Weights of a small GPT-style language model, trained from scratch on English Wikipedia.
Training: a variant of Muon for these matrices, 155M tokens, 9467 steps.
Each number is 500 + 25 x the weight over its row's rms, rounded and kept within 0 to 999. Layers, rows and columns count from 0. Numbers have three digits each. The size before them is the row's rms in percent of the matrix's.

# layer 3 MLP down (transposed), 512x128, rms 0.0621, rows 258-312, columns 0-127
099:522473480505510482497508516516490522491481523499567526484488495516528509501511493519482457476519470466504490506464478445502470519493522572518475517456496483522478530487508501448512528493487529481510514550483470539564477469491528504547509522504450519525494501507503499461451492497516503547529512514472482519458483528525501513513489473497499513489481517494523477499480488495522556487451
100:524508555497516432501491537518495498492512520460492510489517487480560521492467522537474535490513493489553511513493491493476454511468520495523514511474549485508483481522518500507549459471532447468500526494504470512533507544483485479538502502510535502463482523487491525521458469532486485481468489445479488504529507505511469525477517496452466465494503489503492519517511455519480519509511
101:536507491524499508535511503516483491551453536503490466515549503455511502494512500486500521491457522478508458508488519475483515462467510468478493509473513467474487555503514483519493505502530529514508485538524541466512456497546499484469571471516489517478489456501509482538468467486468478484474530475530507517482522472511516556524460490494519487506476497491538536504510519518531521473514
100:503468472468482501514511530480502522483506468495443497531504489552488529539504507453539519520532512528482510529499477518516530458462507487504482527430456506484509474501461483455516493478503520511513503451514529533491523470469523516502497522468538497504470504496470512523480503457500483527502541475482519465497500453506529479498511530503539531546550533500505496489520511515458500492511
097:466494518476491525500526519531529502519480491497465525519477489492525494486508474501560497527494520455491485498535475501533486445532453526488475473476446495445451507537493518504520487507503509461522477530508506473504529521537522503501510453513479511526454520521494477497499499518497473486557497511522499559503449492482488523507477482460518533476474528555485513494526514466484512502491
103:507486485479451513511505489501547476529470480492475474514523469537467503526541483500490508508537482543519493521507494457566436498505533476450491504513530477481471503513474511487485516523510476510538499452511503504489551542532496491502446477509479480499497498451464469492509504501496489505497528475500530496531533485514487544487529492508496517552460471502527526500480507529497479468460
104:494483471531515514487485441479493530499511493515522490499567522591493503512540499477514538504517482515512550476505523481503495519498492499462521502536467516516525508490488498507515478484493496488545507498508524501529500532495489467456519474450489443528465497477505476462503471476473495498530501480503457531535450520500517500484500470553506546507513503466524503479496488515458497469488
114:510448472483505519535556503481478530477503485452491488447504561456493520508531490501467503478520562506480494479549487451477463536482516499527501468476515505481512503497505507557527469504479501498526476507500531522489487536528573488535476536495505517524525489512486517523508514518469489462497499534496478501555498473497492523505467502494470495484496508500526502475510469474478503485519
099:516467500518512520516473549471534506543478552444513515509527486461460490506492485508475530501442496512523462488489518533522522521503498470520481527483530499539520510483478526484509504500517487512500514529489509499481533506483469447460499540486511534531475489517477556554507480486462498531465552476501481459483495485509522480480482475445494497485537466473485509501487501513520519510481
108:532475503484509521489496504524523494504484530505491510521487507453488528514488514466501501492501506519513524492506467513531527482456511523484490519457487462508440461494483470507466519493442507519442509493566479495505504520478506534468460484495485526519536465521480504498537548520551459485500519436529494506510502475540512508498501492542538453474514544514506529510511484479462504491495
104:494507503513457506494509455459515494505548502447532480481468471507453516551452503506481516548530529543494528493507463500525536484519492507508528512532514501475477504541541502505513451498508524479512485514485479469521515542462464504494501516530511526446477485501508535456497499521463537486499471494442499477482509487475523541482502485490512524539465505497470503504515516469518470494500
100:527533459491493497502491516530492515477538533498476509515483514467522505507510501503477474437478535493511506469477487437470480508527510537555509495498495492513579455529506474493476459507499499494516490503498505504485476470502465450527524520447500527496510481514492504482527490542464497443547509511491507544505525477493480523497529473471526499529537458474493496513513514488490519509542
103:479491499482541502505515511496518501517468501500487583503506467454492497518470502473512455498452519495532507505528533520499510469507517494470492493473564495489467520525498496530537488482456458485501505475477541498476477548503503487523485479524513513530523514498480496480466484538484501479536504494437550514488507509463500454545507522475500454520540544534508502503517512498482513493468
110:476522434484487488547478468520569488466500535522460490543520508540486530466534534473507451505467451504497473499522516521473526524478523527505466493509533475492476479509510511496513489535520534515502513536485507483525502514513484434466488516527536503491484489446440499508501520479512504513513482498477508499528509505546497498503527474531447496477506515487505512481495466506493502506486
097:531510516501510524480488496512476498541504494532523480492537483473476461496543500506473520464527481466536514466491454526506512521455496524493465525530496464505503493558498523551479525484474463509513539467484511501515499514544510465521480516490481512495514482500472516485476491504565474456489458519503507478489468499503445532488434494498523492519541497516500489528530487443517487509514
098:496483487521481571495483534488479453500460470501519508490520507486505499510515491492471521551517463473521510459472525528495440562488461517550492518486492513485526524488529488523501496497541501520454534536506504507525462482466526513473525499508508480531463522489493514499513468549512502498507513504498506528510451504527483486497459532508567474478517477508490482503489487463521537493473
107:530481500484484490519475514466553508483489502505506516445484541474498507505522450490501534522481493466513474501551491506500512486494512481508475477509482482513487436549489456536489489541525473472456463532440488510513529488539480510495537490528552538506542510506532511489456538494470494512450470537513493462507513494524501521494493513532496501529474517493490532518515475503510525499516
104:499555503527505529543539526477502432486504525476502492489489486460452471486486541503518499516472512492531471499538465472496494462503528531494531498489545488513515496493488478514481503469516489492502521473480469518487527512516507530484486463516478494477460486569485509467529512541503467457480552476464453519535490536500497523504496515539495513458517476507529477492528494523505521526491
107:535470518518520462480473488528492506472501510502507500511520502517522511499464537477530506464512533515509470512495503543474524516428479537510452490498468506461541541563522511509448452476489500520506453474486523518529497472536516434495505475505507480503532504478533513516488531498496498472513535495490491477495502459514500495549472510480469499517443520498484506505522524485477530507513
094:485481498530475517518519507505532465472474500482549506545506511468516520491505496508468486516520462497464492487481497495526487522502493514516458510500467525483523496483500466437506478521504453468501510496476502488448575531549467509474498449513529526511479521489535522471474513472497536491501514500517487538528523484498519526490493549459487521549524503480466463535532472521508483483519
100:570521532525458582510481478489507477484499512467533524493526520488499520494511503485515544495502540501488500478451474508492481496460540519501493490456483546488474499552471484422516541505466479479485509486529481470509519533493533502501494533522463448523489506480548493490506532508487472476488524466502510460489504478497485486489537492497507489497504514531507483495491483474516475517505
099:491511492473514513533496538485503538503498476546517508495491490483500500472534461464474498513479500492473437467500529489505458422516535489477499503539500500513510500523461497465509504526463480514538491536512494480475539517524512495494508499497472505527492491478522466497500531515514497574443513477520473522485507498528536531481498463500518482516472488470557515496526546525456506513482
101:498496491498512477490466498462545478528528503510537490495526532460497514456537496490485523437505497495517508495489539497517482530494481491526479531491456513478546538470518491523487491516503489500492521487486527512454504446502507518487515528472506513513480503431515497449494515562487448481517506548504515509521511499482538513505534482520508456543491476489472529516487552467502479480522
091:535494473506481522503490475510493499549497503466505505501511497485472550506504501474499497513502464507494501491544525448536532491514493524478507512435487482483479495536534477447503555487460482535479520504540479517501478518507533505492542525551473470486465488516500507521502518499474488485500524452498530521458462481510488486492533530517529500487484502460477438483502492509536552500546
102:483514492504513512553502502495456515528488526447490492514483556498501499510497474531480549481504492478458501514512487493446485564493508484491479499422464520494493496493475453518514526476497527474456492523487467518478473487506507494511499479523518512535501527547520502523444480490480523508515487564530486538525510486469515515494483541497467458482502538490506480473512510499475515532509
096:531498472493526479546542506504502475529493461518476461505469471483501503493467462478490463521511540495526424494505485516480504493550534520501526504515492489505535442510524509519471513494471487574505489507535539494464473495537508516499504491489440502486527497497472518526495479484503506482497479532514475499457500514488470506500545520475501528457529519504472524525522480521546484521504
104:496477496538507497514466484525502507493493504476456466511506510511481519510514519478501552465470517518522482463523504477555447536519473496493536480505507437525515491512488470516500488477499483531508499497503516497460526446503475459474454460510485459468539509529433498483534530459515479519503525523511553519500464496523503514503511465497507487514477490524524487488510489505530558513487
100:500502484516508468511481482513468470496503479487501538501577512474458518498516506516525493473496507535501501470548493518508515517483462505507496515514471469502468512508476478473557464474474451513540518480510495518526496476531471476559509456509479490503553525498479477521466526487494527515496499493528480506467510506553457563501526480506501494471539524485518543492517449499499476509509
099:484456523488527518494497504522507553501539511557484564493505480530512484510504495457521500501489474461468506466516467516509501494497504486498498471507523498486506465497563511525490532491459494509462470538494546495503499512547487466516494523472450484521490475486479495524495509513443481539491479495490534486514516450513529516463531481555489542480444502512521515481523495506495498496527
095:520508490504522546488505514510496460489479546519464575487493504487520503470506520457520523543469455494484521481478540466521527535528524521488475545488530496497513493498550485487505527495514467527494529506487515507446514509503482471511515465457481516523501489517472524486498509477505431481495511502481540467501518457492511484454500525499470501474511495558473485517535499505501457475502
097:515502526478501475532455482490526470507487512499492500521487483500508517513547562460509474449515535511498538486507540495501506496493480477430519539459472479515543485514466511518496486471477493481465515479517546504512523526542447515476468459502467483488508491539464489498536506501547525510489504497487532509531528489475484533490539469509489522490451484489482537469520507495529511504519
111:447526492513495512509500486508514495519504496484515527488536528509486537502502501523502483486457488508492506481462493518523506448525491525519485503515477512490500526469531512474488436467487467450524471487521445454534550541538527482529529473538533465453487485505532538469459478511497556512462525508502481463501518520520496449467505528494506519508506525497489484495518500516493464519501
100:557524527471522551518475489522452452490481537493484494471566512474449492556494497488459493481486522478513521491530475469505480509498503544503505513487456518479495510490529529494526490503522480489494502463494504532477480505471540535524480481464523491467452479520542540501517527540475468491484488490488486485537478465507507525496490488501479485495479479506487505527520484526547502496544
100:526488520491468481502530445518533525499512510476488506526503499558501512483513506491468503507477501524528507454500481505467474528480470478453505513493543489486516474521464466464525522485549459542543501496460523511467546535502487557506475511506549523517484499517525497466527480523522529504529452483474506525483481495481482472500517510502539476525506487508514521500453473528504454480483
096:502481513530495502508553508453531499518465511507517470506523484479525489471540489541501511522519516501529479510496505492491514518517517471525467529535500543472507490436501478492480498516493516472506522472484578462481492456533502518504511482491527514468482492497488480492511511507471507494480519514494538482472478479445537490470476470473583462527497516513471488526504504449464477477501
097:488519495480506492499501542535473500458526501478535503468529510491491512512481523497515489494467523524511435436526476528501480539500483456478515469506541470486489474529534501456499513490521488510521547521491487534499490517506535515508512484518492486496514502508473478509494507478539538487542490523507498503522483469515507537547466499538469496414466476452480491528477518539499472516489
095:513494549536532458516496535505517471520527505441467500497497501502475500500461548456481457499498555498516557513521510507466504520535482526481506521487509489515510457531500523540489503503491483486475508485528501500513497494509477491454502484549507501495504496519497471490516531433495417534526506513518492455486489506494502493490492482523447498527472515475554499492477495514486477496466
098:519525478478521482510515531488486493510561536510531540515457509480468483537499519502479466507482490508490532512475538484493489499484470489492506531486476519516518483497473500502479485482519510508518497502542452489455473481542510529488518509543485482465526549474477512486486496516486463479540474473504505528505527506529496488476533468491518452487512572431472536528480474536487498531525
102:506534507471481488481522554495483480519517450538482485489465478471477515516505506519452456464492519536526483451504533525490447492474510508525515513500471509518510495525477512462490545496488510493476491556490490548498519505546458475509490523517477494490518506495509539494478477531549522479495512511506478463514478519500521456536452487503482538471483505506478449507541484539495504531500
110:483493501466502467516533465477483511485489545506503499474485532504509505505494487536543481504503502557494515463481452548484483538505492471497444524515486488516464481531467487493435495489509506441504502558487530480477515514486512547544520492494530463491534468482497458501461481507500548537486524484549538488511510506488524531501511490492492489457522534512515478520474506500506489505510
101:497456500537484489492469476498522516502492470489455559506495476495476530513541510513480497503541499456490480484507435512494503477526552491499472501518464490517488520532526524455532528515471469547557522489556522489507527535511493508488461476482482534509460479479485517513495490482477478514483493528513500549520458475464494466513435495502482490517484491519537521503502494497511498476503
110:484442566515473504488507513511474514527524494492521489496488493497505489522533460512532543508491480506494435480533526472541488474484534487470504521576516508537547538481456561488461523522506492498510508503465496520492525493479517523493489492491485473483505449499465508490484483467479470480490507467475532460540491497477521512520524500516518469477504478504542499518490517516513499463506
096:469493482465472467480471504550547525492543536498497495498495487523454486521499527453508509468496485481513486499501452500498502478489501489493465484446510484519486506515515478486506492528457455556559499493482486497504517512516501484515508522487562489513471469499473497542517511520497554530492507484511490542503488503486564499573490513476465486540488524523487468512484492508478531506486
095:501518487509506487498469531492514517474516563461506494492495470478496482508490504477462466505521508481483549523464446481494486540494531513524501486501520534488472498489472545508514538483528517509514494523503470527403532524520473454543517522537501488478478506490486478497466458491509487493477517523456524440540485511510524530461521509470507524487490509530472493515503494521500518523494
100:487496491477484472517505457511487501489528513524477516476538510500479479522543489466471474477489455489486495501527486502499503492502523541526493476481495480530486483512550502472505558481419514474470544556511484493493482527486484453478513454554477510483519473546512503482513487495574519507494480505489532501498509498499514497467526490467490527516510469507487491531497494491530472511564
092:544502512537499541498500446494493554494534496507529523512513493463495518524478527509530526480493511501508536496499524486457489461490494503478517475463476493489480470499458486543477500492508513488481487492516511483511497537508491483493483515517472491514502504502427512533479463483542510465483467469489480553491513452535523480498513504502598455530493482489486504523519510467536507477495
092:529464532501510530504486520528533436525448477499484515529500523494472514488514470500479482496458482512473507474524500565497503503513509531547505509497481497503528517527532493504509496503503510504509509534562501543478507489536510513482470489492474462516442479533542496526469409457476495493520537492478497510522523510529540510481486533531485522485488491480508512498505477481472512517482
100:526460492515514514524491515469515482468505521511494525514542529504469522537486494493510501503500458468555546487516514545485496416508491487483467495463534494516490519482506459530475469482525474487486507523537491531518477523501513462492500497512465521448500487475512542497477499464500523465505503518480523467512507493490480483498489504486446514528513499477456495480553508469507566506531
100:506528485562489458525498433500498528529520514463521490495545511467517467505502464491469507467473504496511496462471511489505528523479491513498499497510490509501552498484497467525547553489525520505490538510513483488521496445508553496484473533548469503473504507497477499527498490490483440520495474506536515534467520487513513471500488525515536435494517482534518508512460497487465485484520
101:505506483481542533537502523467497515458495500516471508488490470489519510531513485437514495519442469545472454476448513530462525535500513487541500506508506485498515493568500524555535533493465475522512528466524481456541457512479504486507521473534472544497510488491488527518502478497507478492466505491493523478445513477513472493504523503520500492519519498500506523482495502475497548480514
091:490501491523481546493487512531510484494473489506520523510472498478460482514519499470485523484481477534498461504496437438479527558505488463530482510486447547501500521489516527464498513506528530484465504551531508510563470476488466495530536515510526512509499506507507506502544542475507529510480491480510481504418526501488492486500529458500514505468493521489475526498488531486528513486520
100:478495510495509478511467458541538491531500484512528507486527503475544509480448482466520455531476482469502491492503505526562567491518514498504502505517506460508502478498532457474513530518460502515466491450514484524468517503526488493474502467489539575542496526494505514510487480480506489539498487498500513505502507497564531452490503475494484516477460490492489465503507535461511476516484
093:522513481481495509516506550487508510558491502518482493492567494423513524511484462484484475531510472512489517469499508505505512476554520554515485518506516554526497512502490529447525499490469469510507486514507483481486467503527513485463512492514507503542505443499492524513472489473461508523483504521473512527463511524536431457463500488492511454499492508494483531518532495488483523511488
111:522474514474502495542514493481477491462509507487461516501495552514528490517479503510508489530505491514482447530516505502459501524497519518495445469485474533515521497502475479469495459514517460545476508524522477492481510467520495514545473511450498431484499458541546552500477497502501498541511504466517508489484498495444478489477497505467496500474490573520535523531509506526514502473509
094:495551555505514506529497536501512489519438532496526539508513531489526479468484547551467517510477493469509509485489509489460478482511494507500456545438494542504518509509497512512522514483487497464534505525484491506496473486511520464539509505488496487478482496498524532530516457526517536498464470514551490465468490498507537442479492510523458477486476531481461475495510474497490516475491
# layer 3 MLP up, 512x128, rms 0.0621, rows 259-312, columns 0-127
102:528528490474509510463544495497474466499474506533496486480497472514502458431560512501503514531502479478467460483524484482488498520521532487493509501533532471455535476515505476542478509518511501520494488495471508491483474534486474546502465533479504531515514526514535554453475508495552498535553496517509525494463483491517476456493498492516510503478535497460516528475476496477467481506522
102:522522537480528541478486460515458515513506471517537502523538450507484462500458475485508506527545483483479454535510524498525523490490517479522469536515477528498518470508470489558533475508513486512478520449489524491491501535517525572483481506516509506460516517448466524513539522457452508537530474504512526509479481520482507499505511484482482515506498527466476483517490512491499476510487
102:519519516536514485497536473528533478512485538512536506477507484480504463452486503573477502476489513489506474503488513508509496549535503480487480460518531529495489504517533513525425516514494501506481504522490492435524472515522478485496553477518537497528528492536549509500518483511502486517499490515530476518465486513511475520542518478476496474431449496500493498495464465497498482517474
093:543512507492496490476463538552421502502506494481494476492499535512508424518488488550501525514517483538500511524547493440474509552482504497537525487515496514505504529471493489433495502504506461518476540477478495472493512509499496533483475504502524534457493509498495519489498484497482526522473547496528505506443523482507519478503547489516485472482535459484493509481505486503495495511472
104:496508491486541525528509536462508499448535495501487488519469491443516492447472482520505491514477495479484531483454498533463537530457481514511499480506505480494509482463497470508493479486485531513502502551484521508510451486479488542444548468448517499507525514560543524526486508500515514492483462548490485528501492481489514521527511517450508495469548503493483523506527491479516505482491
111:491506570496514531499497520484512508478493475527486481498510547490566483522498490514491534462489510508499488526501493459524485496454496475493461515522507462491452513503470524482517502475513511503576520485559470506491539455501512466516504516495536537460509446500550481492474523524489500529478455460499519463520501489481509490494507510500498544465483500467501476511482481534508496491478
107:510524499509517472544533553453507509476505515523517466537477485487495529487448467529527484516497491511457443465497550508526520510487473474500514484496538525526542533460478496471479507502471495472473503478519537503478484526521448496474504463482539479542478543521488540485464530515526495477490527540495489526508490484511528522536495522517479505528539493521484495538528487497507498501505
099:469548479444472512483469466519506502493511548492488531497511508459446502466493542494449529513491463482507522450507485479530537470450516539525493491532528492530495486494526477500490519503514505512456482506471518478484522514476489534469477461507517484527521525539509455507492481466479501540502552523485500471517531467535500488504508537534489503503523475520501495449497503509465511492508
102:463485437528490484496506481523477466534459474507473507508503491514493484516539457532486499490499531505473536556512479529488519496536466469502527498517510545510493513518437548500498464474499504508464514486517493488486473521509462466523484474465497502520463557486454528536540523516521511516497483483482479532540469490497487521500492484501499485514492557468540546513515507504497497484526
103:526519458495497519477482518499481526479555481519501489508510513479474491512517485552528493521516506519486491478472525505523470500490469507475523485508489513491508512527482482510500500471553493543451529482498554488491466497492519532520504462449525482510525498523506490484477531552528472487527450496523496483470485477498465499449557449471511489479552531509508544477447500500505493486469
097:479546523500506503512507483499457473476514504528497497488501527485483465478490489490515447536488464509483497512501543480495550453465545507521467478501515527522482512519499544445478445499489497505459525507512514490515528508552510533452527500517497492495494548474450531489513497530473506516524507537494552509458508435537517512483473459499520489488505505492531522507515499497495500540508
106:546517503506497448497493518489461546495550478502503480498506534524491482470535533471496508510492529548453534474461465526474494527499524520508476496512475520518519472493506519483473485512519496488551546518545456492500512467497511509477540539491520535452523505505501473529533472457507509509486490497508492482462484477514506510464500463540510537539462481469490477494503492495482452466497
105:532500499481465528509503531457466494480490495476508551503519538532531489529538512459499511467472492485508485547527481517513518502529456488473493551514504525479488490492517485514513516541455520473526545475487466528505497498521497503475505548465532460507500480489514497504478503451553496506498487537535513498460519509476477465506521564502475521450502486510538488496465492511460489509487
100:509509520469501527512513521466468506511461481525462526511497514483450518526485498535500452545514505542503545494479504520511498502464494547482445515517523495494498494511491473507497505492475474458535500537539522520517503486492494465459540501491483479466460469496530498482512546483494519558508504499506466480504480501467460478503495494499525507492536519554501462507553498525433519517511
103:510512543473509528495494509542531521477472507525540507500516502488537471465539496498487494496444475497490471504507493503525507528459522486459492488501489493503527531479499497457427519496493465514503477498493485475498495517506500494495507545509518496487475467533481514499556530500478518487451510531523480468474490492473486519538486418552542508536480506493497488459464516502524476519456
108:472473459487503466506504471495556499485491493535473476538501502514464537542464461500508534490504490492532497510535514503521489532495501539532467482473446459470509535513488518526487509486469512501506483469498498519524466531465502496500514491539508482497464510487459516469497546515486513496497507463528516495485500520482499473465503491460473508567480535519501502493523525503462553506569
106:522536539469500514528511499470510483497497441498521483540452505508467469462506507483442486518487486528507499480528493504488498487430499515515538516529545471551502498505517512521501526524476499479475497494492556511496455482511511525495490497496503502469496541519521510517490517462512520526494515481470448528458509497484503520498537493462509518498509516480534455515564505483465468456510
102:494520475518508474486537526527499485514512512508489458518446519506502487497499521514524442483516509467470545530448519488507504481487524537485463482516505517488478515483467440512472540512541524543510484476515499509529512481489458485454481502535527501544518501495517519463567500493500484486491492528496477554532490520479485450473488477504506472519477479494522547491532494462482504491479
094:475521537475532489445527489491492511487558504527475536464511485525529477497532520477510525512517482485486498499477489484477486500534481507479527508492544496514424535533474504526508520504501527486481507527526484480522414473465537492540512513481513461535513520501493488517493468510488528486501509506493497491502458500481459522534517513534506534467477464478527480495482502483491564497513
109:491504495529502483558476509512487541485485506489514491512512511495508480543474533479558512543523482518471473554470511466499526489489510517500466534501506460491483482516452500443506458471445507470513469520546494464506560505494506506497506517482469489505501527468517487461467541496493506495503489520490510481523482523515541524508462523501491516533507469560528503537486472519515469509478
099:497527470495503501495532499520512480486515492534483496489500522506480528514473537548518523501523497516501528511528467460522527545505456473485508484519496484485542462510508478513504441516506536480450505495511500554535465456497477492510461481512508475490520498486495507473496461465522482438509483528500449493479478495471486497537528488533510533463523500514498453506515488502563456468472
100:523505541539526516508538507496494554486497518512562524503477471527502450498512473500564453525534488505463476562499511490456535528506521468480489487505516525500443496508457506456497482511461502518499486517520486497510467501491490481456514494554482489497486485506507543489511491463509553549503480520516484486470503479491463532485503488488487489484495508520548509518487495494470508496470
086:507511453502488528514537485506480531480524474484487494508477563524543481486460533475528507480514463504465451521525494442500513513466518508447503475461469517467511512517530457487448514495511473503482491507504515495500500521490494469492509471530507475503540511477539490470462562486511526504543536525508502518510511513501496525511500529493514511521490515535475463469495476567481509484493
104:522494522519536494463508519500550523468516456527497475497515455479483485502461492465511480565511538478482449537499505488539509484509485494535494516513538528509553509506526498504516475470500486545517509493537537489485533484479506491492529480488499510520467503509488503486555489524476537496487532468507512496469500468507523477494487493460522494502485508554465477488483510563514477453457
096:505513506534520518472485487520482519502482497501490512500509518509479484515491539507539520526501478525463489466477461524535460489513504490519539506505503542490489516528511455512551458504516467464513544450486452539489485489551522494520501482468514473462554535458535509476533515479469487562514530483500495509485511494508487483503456515536502517480483536482469514502467492453471518517501
112:529504510519496517494515513524486510506503464545542510499484501511515515523537480489473520494469558535518540466494469517546451488465500481461518513474531512524478494526491487515501489495554462478508525488485529535472499429470486468472520497498500520482501517528454525459526549467491514508466564505500491496504478487501526487462506469459461506516502499523515487526530491483486481466487
098:507500476492553471510504528457520515461495530500467500478503483528530493492485485563519535490483501489468455544467470546497502518515518483517463527505453493504516462494506507498480496518491537521557504517468492512487484517490505539487492468491488504489477520497523526532478518483489460431531513519520518537511515465522470506511511514492502501512458445508544550539511489479506490531472
095:515466473524465508491536521477530489519498481530492522548457436493538509502529490525470558526534524501523500540536517485485533500514502482491500507477488438510465488466418539492503474479483497494526496514515544508515492532463509498514499480475483495524511490470497488528501494501490501470524532521524532493476530528502503479468486528462513524479459540491517513474534530502505481520496
089:478467536480476485521507471477509496521487493537529498502502507494510532485521501500510523502483454499483493480475552478479520471500483517528489501525454525524519536471459523535483519470503527545490478543474483534492442482510541558534534469491507467530537502493509462493467536494474472506494532512467519506552506484542484552488497461491485496523498537470489463506495493534514497517502
096:525473527490524512493491499481521525538520493505508489499497474481468476483506481525474513492473459504527504496490471501515486511536536523500457503526531512421480518534523490517489510474541521499525505512525438474511497479474530479535577518485444502509449524519476477515520496470512546466528506525545488471465512467503458496475528517529455513501487494530499509489495515501486484523510
110:524517482483516482439495532479492556467514522517480541499489485533536477466482541503509491472525514449472467493543484489466453522490497513503460511517510498515486495567500528553516502521519501502492530535526513491447441550477488537527516481500477527484505487497494504525523546491494486509519495476521488503496530507481495539509485501495498497514487489519486487542455548531480492504476
093:518524491516522517525558539496498493501507482458486487544505518520503453476521524533486534510471494474469471524500510454507508478475525473507510470538516463538515480510493504447478487503509465531493473484506513474559463476525513512474503510497512522515463540538474504454508500497544504482516495527489532522479492465503519487520528464448525515534501542477511526492506469539522511470466
106:473524487459507491504467481458466512522530503482526514514483518495531496502475452522469509461530497494439523485544515486491506464475554482528482506538468466482493524506500527497504515494485534453499510489514487520526500477524566490528485498498482506536505518437443523498486530490549539504468528496534486491471505463534492513505500485505526456516498543485529490488492524489481520484520
099:503508535458517541477431500503497457479487501510444502491498503542432522483474546510493509551510479500487477471500473478505512483478493540492491444482494500514512507555530517500483480506485545491484524513519488507489490523505518501564510536490494511511519526504475497493489443498532492503518519472522468465521511482539502531508509518505464514518537504523497456483492484545517511535467
099:472436493468505493509505480513518499546476447494456526475492481492474498490517451571463524479560554461529542527462518491521510488512532502509507536467475483498491498462481513494465483466491509513510532516544517518482484489470488484482484537533496474525498491484510505500503509511461480515493507475497511554513538545489480518479539518487499517523533518469514493503494509492496466486510
095:475497468477511539476482488530514498464505537545484488518483511528502514491482466525510516489492426490487493548505469480515490522516513481542484430490499466512516494539501481466493527462520495513495481496492492507504494519477536500555495459458473522487474524501500492515492492562479525517491518499489516532508476477476504482537489494554510516511501503520419529455526498497527515481519
098:502499486489425491485528510507523508451472442523479535496494507518538510512508514493473495507521517541517539525474427500492548460449488503483500519476460500542513470483536462481500515552483527515498512481517560510501496486479485521500488505489480508504463498513513489518507527491503482503512550513463486502466507519470524487544501472485503502538534513504500533476482501488485459461471
105:517471482511498508473481480484498461440510516520457519493529490515464457445492488484485495510525508492494448556524504474504508484484498502517490481515506461508530483504519518530494460448490523458490544514463524444506491493539508518536501482537518532484502485487510557509529490530512538463460462484485500504496504504492511457504511525519486500513489484519525513507559517537526484470462
107:503515512486491539498467494511491463470504546527510494506481521494511519473472462457523523492519480512471514483497538513508544536495503494485487481555543496530490484503534504452481458530510489521465533508471524529460491513491449537518469480460518537475515500530543482518467505502530508497501522486473503480476504468499512481500491459538485490543519474506487472500565553490465493467497
099:535482532467498503484507536496500462534475518488482509494502502517515469480488460458527541442531462488500497460490533537492532457487458508514477528497530542487453509486537507499490479448524500500505517513537509494485450518510504467494497512505506471513464484478493521531501543528504485494492477502529515496550503531513457533488509539508484480517513509484503452440462474517472482520525
117:478536490527528520540495485500531477534500474524503536522515540498532512493570509485529516519511448546482520491497500457496482490526554498508531490515529500476447549530480470504459481500459475489508472475505454497456476478485483465492515466470483459484483472519539512484497525500538511495486490491500472459475491500467499538475523487527524479517477488515500498484516519538476505532491
099:532538498521515531535490513490503503503534518474490507517483489485516488558520487510473546487486503482483455465498555506481499496509501503480486536523542518533498500496462504511511500454498503484437494484519499495518470482513517536479526493504496485545533527477498472523491501500521479528515482524520498487457479480570430487491529474453517521451469519479528509482499495521487462523451
100:510444471507486498479555487545528456498487458519481499508493497501498522522511471500525511490471462483510477544547547536488519489496438513507487491516500497527494496499519463517478464489492503485469526491480504518543483462510521534492492514485547524556575512514536536524486497513481522517508474476513494544510489510460472470521501483514465481542529528479520486476502490499505471493513
099:525491518491494491505492511496492478516559535473513516495520529519506486508530476451458491501458497478477477501541523497501529488549492476465533510530515516541482511504542501495476521520490491500517510491535489453506488480537499459470490509536545464507500507514521480515519478474514496512469460541491467474495475538512455463426526547484488506513487525480530475499478459488490474521455
082:507511502527470475472556497507469524478522514502481505546489499480485470517471477464495506489486528499568501536479503481487498491493485489480504455480513511525561473503517511509505520476543505540530475507491509546497500497493479505438510473492520521495507460511535470534499532484508499511479526518466455498506493465504494487461479520538508464534456433465484537487511522513473545498487
089:521500514514518476487503485504498514472511490507531506452546465510506478541464489497488508516528470525493446514474465443521479524460499487473474480517517486521545469475432485525513531527504508495484556509470492464506471487450510480526551509485524527509518475480481484493514492510489519500490540494511533515496523529482471506517518464481514522487502502559501525472467518507563532502492
096:506525475513500492506496497494490503477533485546458528454480502450502486533485546482491499489490525526509508487504485487520535510565502505478517524523535507475479454508450514508497507496508507536482465528512504486542549481458458502514453501463510491532523489500476441518526477516519522524506467532502488515500502484490471479436486521483544532454500498487520537512470465495517475528507
096:502516533444485512483534467499462501468493531499487535478516476540503498514524484535469491489440505548506494465481480505509500519463522524486501479524507529499515501525506496487542529492464506504506474547490515559532483496485493506479512472551463544499511496501517459463485501519502466476500501532544495507470472476504501493516497534507525530448523492552505486451473517527543479518524
095:500514490509467490477513519481508511533497501481504536528528478495509480511496459515503488460527504480556452516510556516505470485516470475530502511536530504547513566493514530531527528517505444474512463498540514535525480441499481463495514488489525518499475480474542508527482511507489475506460499469465503475498526498497484519474490475505499496550490468543468459504460506519533515478504
094:496496495506504514504515498453511512476485479512441479517480523526513504525499480500524496474536499496480482499507576522494546463496497528544456486495469484526478485523479481530479470498514476484550503478515482524496474503500494500467548528478513437532458504456545481455468483529507508537488500489516539486522500495517511521515485552502486492476508467480509437500482463482513532510521
094:489466523502525521512488536434523519533460472531513526553483469528506501509493509491467485524459479504451518488525472489506480465489512479495507521530508448476518458507455494477491503463461471468538489503541515498521511490493525517498491503498521562504530499537483513541461517473512472461485499496538479500507530523529487475490484485456486501499452493521523462523510493497522509539518
101:441548505471511498484492486469501511485437511526493541523489502532473523496507537465532477525468503531493503500541475476502477484454476473517498484502485484494471480516498452513518480506463488479512508461480503507528520511520499511528464513504512464505507515480546476452477511502495512461510526514493526534512523526516498501512486504502518529468518510569453544519526461545460514460521
116:485464477534482499459469520496532503516535490454468544521538498551490488485470496484479504509512510483475486534497533478519472487462457471572498506487481491501482501543519489515474507477517500464506474456556500493490520511480486542510540503499505486499539498476509469517493506483497497500476484538526517507493499513450507588493488506472518511460505472452518506536483487524507501471510
097:481490457470472524496560468527507500509504484519511500504456473452472530483503498494496482524515519542496491474495493485514518492477477535513527489559504474488524476482508457550488486512512452503503429460481531529519479524506499549489496501487520473504502530469509493513495500530542487491536495516462543513498501502507467501515493514522550469514543484518536519453487502539492476486539